Part of a small language model's weights.
Architecture: LayerNorm before each block, rotary positions, biases, untied embeddings, normalized queries and keys, some layers without attention, local attention windows, shifted keys, gated attention, value embeddings, hashed n-gram embeddings, an embedding shortcut, learned residual scales, capped logits.
Each number is 500 + 25 x the weight over its row's rms, rounded and kept within 0 to 999. Layers, rows and columns count from 0. Numbers have three digits each. The size before them is the row's rms in percent of the matrix's.

# layer 5 MLP down, 64x256, rms 0.143, rows 0-63, columns 128-159
105:502476529501481494549516497491504470470468483487479503520487478454500502527529490505504509531519
089:481452418498517527449466463488552501489499449525538499531487500489490471496501482483546493475483
096:481521481496543479472525497523494503484529457533526502534491551486530508471480499490518474483504
098:522500490512506485451505477510553487518517543514511521502549512512506513496512519515525543493505
090:473485478472479510445485482498535503522492526479474453519482485474486453456500479519530458514500
103:515490534485492488508523514477481500510507505483526522462469499460513519479503490490511540499509
094:460518475521563539517489464513552460475486448505500485460535462534509477511495513490488500551478
109:515523506510480505536518514517535505516479558525506512453516530518508490533493489455511457487530
099:479507500496496546509486511508486499514519490497540479483469473491483493513481484520468470518470
094:516509544501501462533524484510538533518492513503457486458444458503533506554479486496464544466495
103:456521524551530501509509525505493518482468474498491456515489502503494481513496494480510500505468
102:451491474461583478559482525511520500486523494523500539553518528498554507477488526523486479455474
122:540480530512497489496497506496470502482500488496489483512532459495512541502531494508558445494509
091:485488492518521479495479523485502517503508533557480471519562528500488539479494531528489461483522
100:495529533468476481538510526514445524489495529499524471458454536513504492527477489474446511472490
090:534471510485462508464524467543490471484504507492510484469488474558504512520475493509533501538499
099:476479503465463510501498496494554503541535466494487542533517532479481479500515467544516477496517
103:503475495526493553520520548495496465504494554523490469486511497501501489514523512475510466503494
093:488491462438484475469490520539503542520496481498531492489544511488499535491481486507513500437499
108:471472466483546496480539487487517504519443523490477474507485522492507464487481488521488508499499
097:520499490505513471474510479484473538508532484486455514505477551500534484487527520481465525492520
101:503523548494490474515499469520517537525519492511530535494476490500483543459549508527523504501468
096:499558482518515497520497489512514469487468533484490499533487514511500515558529470511527482565499
103:493514476536476513509453509480481527516472506486497575476504427520504530517473487508502506469512
094:488517466527524510443471488511539457490527480534474513529518540492518488502493509503525535480515
097:460504461542436511477524523507517491517491478537505519499493496513491524531515444503484465480481
110:491504511526507511524498519470472468461527481483455491448462486498508483537510490495526511525522
098:490453496504468553518481496506484478501495474524513500485474465559502511504511511484462508502486
105:507479486486469491441533494487549485542498486498478485529485512466470488532492493467488532551498
108:530453488477511477530489474503490495490519528500507486500498490521525507500450515521464473547517
095:480492518496477490555506486489435531496506540498518471460497497519478493514433490511497522513476
096:539512525511495510494501523497480523519524544539500457493537513498498530505535522485526491460536
100:508494502551445502507472507501480496501507551470471516554543513456512500494455514484463511479467
101:478508521499515498525490459473501507505520418485538487508458550423459463499472501499489510509497
098:507504523473506552480483478440521470515479513501493483494480489483491502474476491537518541506480
098:478509486508518488523472476493575534491483501470518542510461507503503511468509487502486484525481
088:497461489512483495492469467479547488496479530452511504521463454498472491507524510488497556523516
091:492457461486499505518525516518535527487506463507493488528491508544502543496473493496493485464520
089:537476476490519467518517498542459516504527486504514518523516487498484534469508516502488519480534
104:532545518521459482468507511476527481499546539509507505493510470515493520491566510481534501504488
098:466491508486474465550490458451489510454442479472495479475464506483494492565541488488540527498517
095:486499509475513523505534466536514505493473502482510460508472485460513459523499524523448539532507
092:514488537520526521469502545485483528538506484498497542463483511520516495534475521464466474465487
104:471490508502517529483472492525429481503484531494498501506535483530496465466542498500433551484486
093:534552524505501484553491467503508507499461562527493484523556509527494491510499514497516548494475
119:508559487521509495501515512522484497511532484531516526542479480417529486512525499525459489480484
100:499504458539482502580514538507482514527495461494511499475469493508523493490490476511499477485489
096:494483433514478506543488514516474474454490462463486506486526522499479453489477491504478481507465
105:489483528497545481479522557490455550480531514503481542494538484516494509484498522530484500467515
096:520552514499501489513510477490481493466541498482481493498534454476478435501542498486525477538520
098:539471507485526490503486490489498485513519500517487515482417529552491466514483505481468531510511
113:508472477509453483480494501475486485510518450511509496527522501483493470494518479530475520457504
115:489471511471451469462517491494449478472441469477454480465523520528486476531471499507497478513499
082:524497507519496475543465496510509505524472544493540473514517563514537500463511537515474520478525
108:506519486528501513492468508554538482527501495508503511458464570520502542485527480461500512496506
112:534508537493524499468481490439519497514535495510503494515488504526504554489484486532605510526505
092:538540514453501482533510477518524484496447493520488526525502489500488468459498465508474536552496
101:510458493471536505466464524492484512477495474494514523503479516489484503474505502515536490496526
096:496501493469505476460530510496492512517518486489482464547534543525518465502462509511540455503534
094:514546527494547479449480529503476516504509528511520468492519478538521483513542508494457511492504
107:518523527531479519533508490479484497502526519505516474489505492500487487503478504491535481491517
099:525533483468498497487505485488548478492528486490488517483480489494475556487481505509554461497482
103:486480484506463481474485499517515484514466522487504507525467502469471499517468538542496494510475
106:533537542501494493515499517488475500493523492511501465458506497510464513487524510459519471519526